Part of a small language model's weights.
Size: 3 heads of 32, vocabulary 4096.
Architecture: RMSNorm before each block, no biases in attention or MLP.
Each number is 128 + 24 x the weight over its row's rms, rounded and kept within 0 to 255. Layers, rows and columns count from 0. Numbers have three digits each. The size before them is the row's rms in percent of the matrix's.

# up: layer 5 MLP up, 768x96, rms 0.275, rows 440-471, columns 0-95
# down: layer 5 MLP down (transposed), 768x96, rms 0.282, rows 440-471, columns 0-95
up440 107:128116125137101097099143125100110127091121123119156113120136139118111154090088098154118146113194144120064101147136115155172127151155112153085150123158115097167156135096113107115151127188162097131138125130092103179136106110097125141126134122153113130159133117115123138127126152100125104166
down440 112:140185091119128121113114062150131109117124149110138172199143136131148132102140162122120106131109114138123101133126130096153151107097134143114116137108101122155197098096104151141107135167134158134179157122120139162119125132144105119120103125099123146124100150153095103117102142091107129160
up441 107:129142113133120109147147171127101096102107091115135116133105143105153104100165150168122113149130171120134163116166104129122135158112151150157120086145133096087154128094153092126069130121097126135122109122116100124118147156082178095169094140146118114132101118153126073129155149121107133125
down441 099:096133113140112148108115142109138096127152153128105118107136131126137164160149088118126123118150120134174091125125077139156106127116119157074157163104123150157124144150081120120173121120103156094120142046156142137130143120163111179145115140090118100127102120139106173156130119115116119139
up442 130:111122151162110151127142131067138156130172110135124130156173112141080110148162143103173094119116138167159122117148104118096155094136147115138136113111122152145088125121129140105123101148111120137167105124098102107110149150142180117098110149126124169095144162112141158106189107125118151141
down442 124:108108147190085123151107131119103148102142135143146125156143175125093134122139142117123091095112111161174125103134177089113128140126147123141126066138103174143092128156175110146109133110112158143154086125108120150100123140168134093131105109077148130100109151122138144130152107129136133134
up443 069:127161112120117129107161118105114084105146104114197121148109092120150110170157077120151142106122166122089141088124124129118132139143085124112129164177160072115140132138115119131140109145161156112111144098144152137160100164136142155124126135114108139113082153132099142091103134119147157139
down443 070:112106131105147159100153126189165176118140116122112155132153128128099135108110139149135123138127087127143170159153123129126119104154099120149137152086083146105118094161132129127127159126163121144169140169149171121115131115110105118078132181092141109116170176102126108117108124102124147122
up444 106:174147104134139128123155104144137137127086078098135152113105149094126105173116170179114144113105139154146155140102067124128101107116150082176118168135156145125094082116141136132105148159139129126122159115129091121106112126101096142115119118148116125128101132159122115151103106176123123155
down444 112:097132111124214105118108179128103158135154150108124108101187097133145130097136117122095123078086143095133078147130152134146122107129116135116169119152134135158142151148156132124158086158123152168110092118134118135154141163140153150125115122138111115114133120149175139126116126124134101149
up445 079:141103146160119161129120140085069150142151110123139142079138129133099120094153167157188145109139114114147121140105135143137152130097144189158120161118095145096118133180146130151125133096130151112086096149108136139100149140086131139120116116124120131121085099157164136115104134099129094135
down445 081:106130153121128138139107144119109103143117166141102155136135137115161092141098119120155109108110129065115106120132180112137077065092098140114112134123106143118155090137139125139135108135145108131119154139146147077151131109093145153070108135131176154156147137106163091148115129163136144103
up446 109:136111145156146094110101147121130151120083155118188141151121149130112129106125161157135096130139116113147126102128097137057130121141164115165156099119154132132119146129093171100090125103146118135094135140131120142118146118154193117118160134162133135114156177129160145086110105156146142098
down446 101:103193159108159125153150126140114147150089103155136112157142151144156164095121153157107158119128143103106103172155104138100132158127086116141137157157139154118117154131147115117109128112109132122115160131145095108131132110166079108148085130114126090092147122110153162113137146098151073134
up447 068:161124139092114145128153113083178151130156115093112144160084130123158131084117117126107131092116118093154149124109138192141160154139128116090147150161123133179134106112113118103109137117088147123143150157141106149104120144128108141138156115138113129075150146102115117160100123133177144085
down447 073:106138144143133131133116136141126066110094122101157129108124117092128072151137153088167136156133091119101140101144114132128086079146147120162108106119094128110110134155104158106106153118121120121130102117171141116130153140153115145092177129084138119152164135159146134166128092098087127160
up448 099:123146089123127171108116143111095134145123106129143138137106162090147146123146177135150093126094088140120126151077109129085137107141111125148155116161086132146157162148089092155125110135098144053132138123090094111147107150148113112140136130139111140128138141111141146115073130114143138081
down448 107:089125128130110112158125156091193118128165127155124100117107129129120112129154125114154119083104110124139173094135140136119137151103114094120130133121148153138151165145122121188128140078156102126125103085158162140134129124140137073113109123145141139130177105168119167186131142105114122147
up449 094:166162164099134082123142130097105159115142096101158101162134128120118136124104174123148159121152100136140104101130149103137160141130102170146134124143112156107152119155116164123121109104172128112136128122162074120123125173182146119126092152139134071143124117138140153113109129182162129132
down449 101:108128105127162118105088164132138155139118114131162143132124099181148107120114138136145150133133139152162117127131152112138114152122144111062152154107123108132108115146188135111115139123090126187135117190129108166142146139094088101148105107129153110130131108157102083161100122156100132101
up450 082:179098140112136113146192127045150143119127129119143133070127094118114141081120131103107135129119112124155167168126126111156128143103122153139132107074148130104132174105104112134132100127116127137163124119098130169125104129151172146093142137150098140144126131133120127142121105143151119082
down450 080:077167114155119148120089122159100130140129116090114158153126137126135082152147130136159135159133120128110100087153098158114102113139119137118114148164100119140156091179140132142126159131141114138103128149177131083156171126095121134152148131114144125116117146121165072125115127127068132171
up451 103:115148148117115150141137120170139139190156136143122118138148108092118127077137163158138130137118118140151144117130135152153138108137127093142124149138128105118110151126081125181129129139144141096170136104140171154122096127160159134098122117124150119147081116197145180137082124159162136161
down451 110:130152149152125143160104120151149114164128126128155163125121137083125188118096122117123095117117161138091121134162133123158151095094114133124179109133108181123116155107097181125143097107139142128095144134111124137099112148157153131151112087107148113113173148099144141124147138151183092147
up452 088:109156142147141157120137159066125152136112123134149104145126100096123119118083156145175091118130146139078127107140138103133121126104113114106116139139076106121158137135163162136186164157146104105147103102142130104133166093148160162111107180147126101119158119118103129153120096128141140144
down452 090:107151113123133160144100091162077171145155111136145171108096120108100144093158141134135128132094091116079097101127141115091138095150123155101159143149137172134162145112096154128111144170152118168169138097150100123131119154140152112129121166136118091107123128111136127133139122154122132079
up453 093:147139152112118132107140171180147148136130124128130091132124152137119121108149117144141127133129126161167108111135124142132132116117195129116143151150146104158131092117140142129109088168152113118096136109182108132142121153087141120107200108176116168122152149100150126144103108115162071102
down453 097:145139104112147092118099184110120111083112123124102139113150155117132161150156118115154139168153120155133101133175131128089133139096172135083145118163178107120134132145153132161149115124168116086133127108125126135158134126173137109123143095126114106124073121091133098131111110097099086148
up454 078:133116132102111118111062171145176135156149134090125128142105117121144144100135105096095146090143126120099145137121102134121149137177136098154096138105101143142129084088147189086129136153136126102129133104129109127108128116126154135130107093142089138111137094120098109135153079124147079102
down454 092:089143108130130161127182177135109146176123129161121117128125152160136119144130123120119068143152145125106140143133134126165128151143109128139151131163129144107158150193116106092124175127156130130142099112106128124143153133104127161112116155094117113088093131125130084105117068154113125083
up455 102:150143181147112105124111099099127126105131093153129124142162131144127106144120143075131142077134111140133169080119168140138093133108142100149127094095109153157083093096115111128117115119139110137122074092125122092138142141150118109110171077139140131136123116151170164130168120111116152134
down455 095:139066130146123139117128185159161111138135119081136095147138167110118120139128101120119124153097174091115140179123108115097170104121164134129130140112115178136169160114125118159155138102133163160122150139117144124158076107125161150129125116141109155139163116085154139103117116101138122122
up456 112:138144187156162108124140133093109129141121137138115083133125127145150113143116103104140158059118084172152134130096115105104104094095166091093142118170130122125175117095112131107165119130113087158123095136118106147121119153123131130095119136113100134117144158130089170136139128121128159093
down456 097:167131129098151135143112146160148100149142149106122162123148121115102155085108084118127129073088121095128104091125139136147100109156104188106082107138116152170082138144136144154167126144139146134115114175103137177135111164161122114104127108119172103109129135131101132123141137112111121128
up457 079:182112110137105159131113208163107149173093155116098125107112121130113132150124125135109159129109093150155108156080150128133152132135151161156115113120108115163135139108140145129131094097084150146142114116129119158111104141146140081154142128138074142141145159151138142122161108107103105161
down457 078:079161143133136096098121109094116144110178125135124148127160109142139111156140127112146148185160131094064116105151109115141128100114092125139147113121139071124130111164124131138113163181139088141136142126125101098178153116101099108097093085117129131134139109131140143158093134136124138123
up458 092:140079145120108151105102102098142137098114132093139131144156133082112114128127166147115138119117105131111166136156101151184151088143153128157164113103130144140139115138107142096116088156148119127110108111103104184136143108065110126104113159114154148130147152150065123117133120147123090139
down458 102:148119151151167108143087142137112138075100127130144133127145131152129153114160088100146144124117107116140139140137161148085117119078129141156102094118129152134111104125069178134168159129130101104152100109084117153133173119103122143145144154129121169096144100129108149164186134134122131144
up459 085:126119145139134112146149147106106185134107117082083131109117095113100083119104144122125123137146133145178122120117161149104147103129170126123139101111108138096123095141173162107140107150095126159168124182107121116126148122098095130112134138137139125165118159175109148143142173092147167103
down459 085:093140141119171175131179129137131101134124163108100114129133157133113118155186075095145122136094145103117107100121085131143088109129081126101114120135125088147168127131145127142123156143141123127130129121141145123131157103148169166130143171130177126157148143114098095163108113099142143096
up460 106:157141140109130137146143139135168150083115147133089134132104108156070119145104141116134072135148115113118126153165104163138134080168108099152155116143113075137101123134124125133114100159117115093098143137132083132138147098143160114112147093152175149147150079160104122143135124119162144139
down460 106:132144151102105113113114154124178097114119112122134067170129165133093105180123110098142084156113116095112143159163099117161118120131133137112113125144104121137102148154164124145129146099107158142141087107164113092130110091116112174136160101125108116117136117156094147123169154113141126091
up461 116:120169155130110116105099146108122127144117129144122119134112113094144122105150105162155142082126128118128128128155204098131087118120126153125123103139112088119130162123116135137111138108085073089182113169147093098136118118187140179108125145145119123134156136085120147118154140157134154129
down461 115:090115147150113166129145110174113134119141125129114142088122139145125115101183143126106150169118173096109125147131160120192175172148120184115123138156139096132113141118097079112141141126105149151136138133117089154127142122140152173177114108112128149097145113131144138126101143153118145157
up462 092:101131120098128136117130128123156116137172138137128112185092143152124104136122118138106128130112122157149109124199116156127169124100110127174094087136098120079142113092116128119141144111198152116149136143104134147091151146117121165106121126151176097098102110114148136118104159134171122118
down462 093:143101142099121130118129088170114128100107094149178118128128142123148137080115074158129144153134129091127125081130122113118098148215129151131107118145097155115103152180111109132097125154110111154152108084124135134100113117144146143119163139152129156127125120105111090115144145124161121101
up463 108:117158107147098109110123105139105122136179099154149141161141101127112123123097151127059120135151160147157129177137130130173151112124122083080149107152170114148117123098096068117107115137127129156117093094156079158106143135142136133112143122167125164141126112118143155128138096121128131134
down463 112:156111158063161143109133095136111098143146133128105137130128120095121141115130093141142139136069122154093117095154054124143124170094156122171107153129088131094134103111132181148092114125116143157136150110126165124120148143151153113162139158156142111127146107119153127144131109137135137160
up464 104:134140156102093130101135119120134146133106117083095091097126104149182127131131120148113164077077106119082105113121160128101135096128137124124100155155120110096090117097108146143163106130120083119137136129121089082145101152136140132137172100143164130137115132163161126110171132093141108130
down464 100:079120159173114164111144101113120136159126138140136125158157117184171116147135142123140110124153151168104139089171156133096115143108104146145106089103128131111163117119137137141127117125114151120145130148172124138116140050142127125137145082155117106113115155175167083111133131151132135138
up465 100:095085118153085131108138142126131152120149117128177138114083115161149114130132160141135115124137122127097125106166120132115078159106137088155142080138106117134170122116175134135170119140136140154150149135121128127164163114158139118114139145180056136159102136137106120142164172137112125147
down465 103:138101138101154129103156111140119100152137139109109151138140173116123157139119089158074155081102113131166108133116102111101125141152118170098121157131133115153113139150105148154133113156144125125145104107097125101082144149162111138162096140080146142170178132158113087085110119117114128154
up466 105:118134149147164105126109111124155155148107125104133135134165065095110083136126142091111138120120135145168153126107106086107150129119148114122135112128126073171103100111139144139106164152110144151162111103144065118093109167156109128113106067122141135150115128116143167119157106143131153133
down466 108:146113119114113110097147158078136106153121093151083109075164119119094116142119145140139153113110173125154140121121127120120180180123110130133132109152113136158092134121138148122112140125173115171153150134122130107100115141174100073145107167085143126148099086126125112093109111132122146151
up467 098:169128145155110091120109144130160121160138135101146114123136122124144112124149150110115074138142128103111111158112105150151117128154138115161125157109120129151126160147097114135164194139120118194119157133125171127119138124141070103131115143146143160142089135081098112125076080130155124153
down467 095:126133118114079134194112084149123123132141139116105122120170124113117123096083141171109162122112123172119111138128105095071155117088151093136142138069149133119126137126195125103117115161144106123104119121135068138124093148115101135139115099133136106142134110122145118128130124117147113085
up468 112:123125113146126189107115113113120139129137122102144148166090141087146132128130129129123119143077121112124095146130121100147099160139168118170102081165109169124157128089122105132125105153147138145121123123173124144116123079157143146141148087145111085118079145145175139134093122123129129073
down468 108:118084103136144112088142120134149075122112084125105181120180104138140122114125090153169107135121180151152163160104117092145168127155120128115107127173124132114103109135143135124118104113166123109140156131133076128098124139117088159121124167146155109120149140124154124106114100120121084109
up469 102:157120147126167148128148134132162134125148075105085134145127116099142137091157106121153096125156164112140166164125127134156106126111149139122117087166119126105074109117117111143080146174140145127151158106161095165134111156096162128095142153157152150129115112152157133134129105118135128187
down469 099:165140109141139098112108135090109127139135128128097068130100126163138130051144155141157161151163118125127123122128149137172134148144158124162113151136174158152109149145135131120167085124118117147132142124163093064131131162165091127156135161121132132099108136138117124154145100116099122140
up470 104:153119096124110151110109141125162150122157153098179124117117136131112063095134105135101195131148161120148145127129114139161167161120147071123113136158128121127120101102066134133105105166119135125115120156144172149115111137158123086141153122133093142133126110144150092151129133161100135146
down470 112:136130149140098133117145145106153097160144116179119144139170089112093108148180163129084069079079107138145160131130144132144130113113096138133107135114121107128116148096099126138132138089149116088138143161100123113126108115145133160119117120145132152120116157109137161145134148102127173189
up471 081:105132120141126078143124108124114114161162115130065137099123158149168113127122141130112150101119133122167098124121106157091168147138128133141122130167129087125094075089089133120123125126147127111116108099116164144111114142075129133139096135137155151120060147101154140145173135155132162145
down471 078:140121157112102166150139126153094141142129145147116134191114103081069135136144105117112087131115157093100109104144132087124095102125140157150137124116105195123132153178135132169149149120126097144130094153135135100153116144140153152097160120133127122151170141122125146102102148122090122129